Weights of a small transformer language model.
Training: a variant of Adam for these matrices, 424M tokens, 6109 steps.
Each number is 128 + 24 x the weight over its row's rms, rounded and kept within 0 to 255. Layers, rows and columns count from 0. Numbers have three digits each. The size before them is the row's rms in percent of the matrix's.

# layer 5 MLP down, 256x1024, rms 0.0443, rows 51-72, columns 640-767
124:100148134114148108123104144088115068154153132148049120092099118169154124142123110153104108099098121092123119140123119143122171115147084102103120112129123138115132104114115148138090136128100156118112142146157142153134103144139103154161156125140129174126155127141178131143161122148184163125134079126111080111090115117178129106134112110072148117145121196165120126168127098110149135127097
099:148160126166156116148117131099143094166139126123145147129124113115140120117154102165078107138136134102139151129145110165122156151100154128114150127110105140128135134108141135170130166114102152123143075120137129156137059127100132102144110066154136149120094087107136143146116119135158152144110124103098124089089128128130146097107147101153155099139087153116126166085134121084201088094142
098:098114117126150116085123171114108134098094117137119132134129119095092094085104144120144115109143178101168069116145160150114089121123081136123116126110124098149138126118097137129110149118064139120134131063126128116136160073127125078102158140148136105113154134153135128087099133101082124155137161096102131141189118145114126167123163183142149132093143133101139079138132152091101159144119
106:123129144129133129086102157124160126150162100116146092130150080140103126133117101116099132120079123153119140113165134049137124140116164118149133128153165161088123102147173102127164131099144175120126103084103131143139121154145137123109096136121158141145124101183117104129134117146136153104116104188113154136140144116133120129174112166091064162132164132138087160143147117172131082126118
100:142081129100153116103111169116064122123094107194131135111120154115147080060111120180086145131150082101121130142125150099137149161132132129142155097161140116085133109128176124125156131124140119121143181119131107089172100152160112114137113140167076131129186095110136119105138098108141186122143120128110129147114152127131132087147122133153097117146122109160128130127134125137138097085104
100:163082136152157102121139099087123155127095111055110142129146101136101157069165145140094124137133140108166108127169110153182126144142181145136128138106130180079150150172107085114129141161117124185133138103090132150134130136113107139094133131162091142117114131130122119144141167127135153151134131134124135118122133143145157122126106120108179129114150098173124126162127171142124102122137
095:091096157142130124117108155148118137091113145149142113157151096125157118102123112128118089121072173139086108132087147129112111103111128149139129177125148143116137142125121108135143118117176135131154093068133164140119132150109132142173120122144158167106129115114131148163142074111111116129112111140141145128098102131119147122105082122125144115136064140118105140142112098089098096058182
103:121121129147138148139151121181137144168163171101144162107157165145161091106119097118126068137113132098128121138133156141113117134154101081127132114144101105113153144140117125141100121147100095091068143076070139137151138107121148127121149131134106148113079127099162141138111124129145108131130107158141147124137109144125100150133167115072132165129106140105134134146143143150119127104174
099:152138121109126121125113126100151130147095118109135120097113127148147112125152101083092108102125114131132106158145118115128098125093139098140138149136133156133159139136121086124150144171138136096112142147157106157145127124121130106097110123115087145117144123105210110104135150164078134141104122164138102129154119120147100103125143185142113111134127077109129127136115124115074160166148
104:147105081131118113135173117076121142115162122143141145126170145113121118061118087128083101160099144110148132178138113112120115163105123134170157126117103077084120144150112118195100124149099152133091095124128120133122121092106161114156141130133145118102102103124116146090151106133132139086143136112151121104048139092158105129124119141099124130157136121161098160098145152154107140139162
104:112188138123118154126125146137132143177122103162128109084121161183104125125129145126137163110170139134180150159137075148147114104139145122128153100143097099166123132155144141079137116121098128094106170160174081124129159159150141099127122112110151131080116140093084129111151135136113118140112129095145148127146134083147103146121121188164098114122090137091173140100136144144145119119156
100:085184123144125136147126147121110112149114141158113076120097138125139144111146141117114120132106133148157114132145139104120174092108111159127155147095131095138077114099156131121142070092145124123158120131141130103141160133182116128104091106118162122165148162137108129116143143178150145135112121115111155114113142148110093192134121110127102126156122130150171123139141134100094109095150
096:121129135101151061132132159151155121135121138167126143134142135118106110147117107133160101098162118147133145174157131149157164157180137128127140149151151084143159145118109160174114178096118115122097136136129140094109124135093098182091148102101081155137113109165116077122155107140099138141134164105128143113093103144137100138140104088131096166188103111091093132125125129105148124197127
101:163085136126094118162113143119137200150168126084141107115097129181160147134091124101161086129083167130136114165112102111111118140098165124095140128131143100100113157103109146135116085126138111091129138105072122106119118100144139096119133142174130116112091135192104112112144132083128098131126132115131080136177148147124124103165142124136159146135150143116132130086122134120122107121117
099:110120136104120103130141120133163125118161131122114132169099056134091121123130128137117160109101134144117094093132125151117091123086126175167156103105142165121093139096112176086132152091138152138142129099127118140109128155121124151128128123109171142162124113137094115078118118108121136103150117142135145143126124095136112127096156183117126095116168105144091147153138154132148124176131
101:112113139138089127146145090213125121154153119154140166117142113120128089131116126132120108081115147149136149146105122127113101138140146137144149203145118098068135141118104136091173148122120139190091093139127163086153153114108150098101118166118186131103103117152143097102101110112090134141114126132143121154167120106157115118148170113106146149107150079124128141149108136142100130155099
096:132153119156156150121104090113106097150122101122111080158086134169146113148117121167093112142127118146158101105122151143109121159144153099104128158130112111126139150142120115154137099082134112070100133150146075133119168111136120140168139113116180122133118123113082175144132084128106097112130107132103113148116113155115152139079152106126123136127135146153137132112149135094185093125099
100:183146103092142164120098118159107072177151105153151157099139140105107104146133147114172104112147094144103078168131121108120122142142101140117109093155154101168109112137130189058155123149113151112140123076113151120140102124130167156171162117126163149114108147091116123138153149137107114155152156097138136121141132157137159128095155149186102118135123130133127131064128111139168162156109
096:110172098133132123144146093112123162128110106165125156092108098138148155145084098123119145115112135138120121127150110130130117143123123107137096142166137140099134142114147142127133133138156143120110138144098103122103117166143148126143136071146124158184130137147150122129142152117109138140096143110137142145123138121111134130112126133151146160108136111117120118144119134133146129126132
101:139142113131122144110141144139147128141154158118109140140180117124136130149108140119106162096177131175087147156142142129101149075104146159138125157138176169104166114160141155116121120121138102130169109138141123116081089155128124106124163140154112147126116141134109093122156145154097155151145133165152137099180102099144141148124141147129163126106130098138144108111100079088186163125128
097:111104089063170114089088101097106159156133133107120095178122131110149132145137099138126084121158161137167121147107154106128120110092140107098122140113139119136109145124173079161079154130169106136113103139143161120096079127148132139157111133176137157151113113085148160161091124125221130155099140105120155137079126112117148128126114122149148145123135116164171136104131142071146143101143
103:093121123142097154131178105105104146148127161100132147127102208053130144168150130131155154136161102101115130115131116120139146110083096075151122152095135119156129118136091109117111098163125117123159109147143106136171105149095127139117175090109162119122140146137118145132081130152140167135153117122141145150136112118144116089159116112176110109116115151121132167172126148137138122146119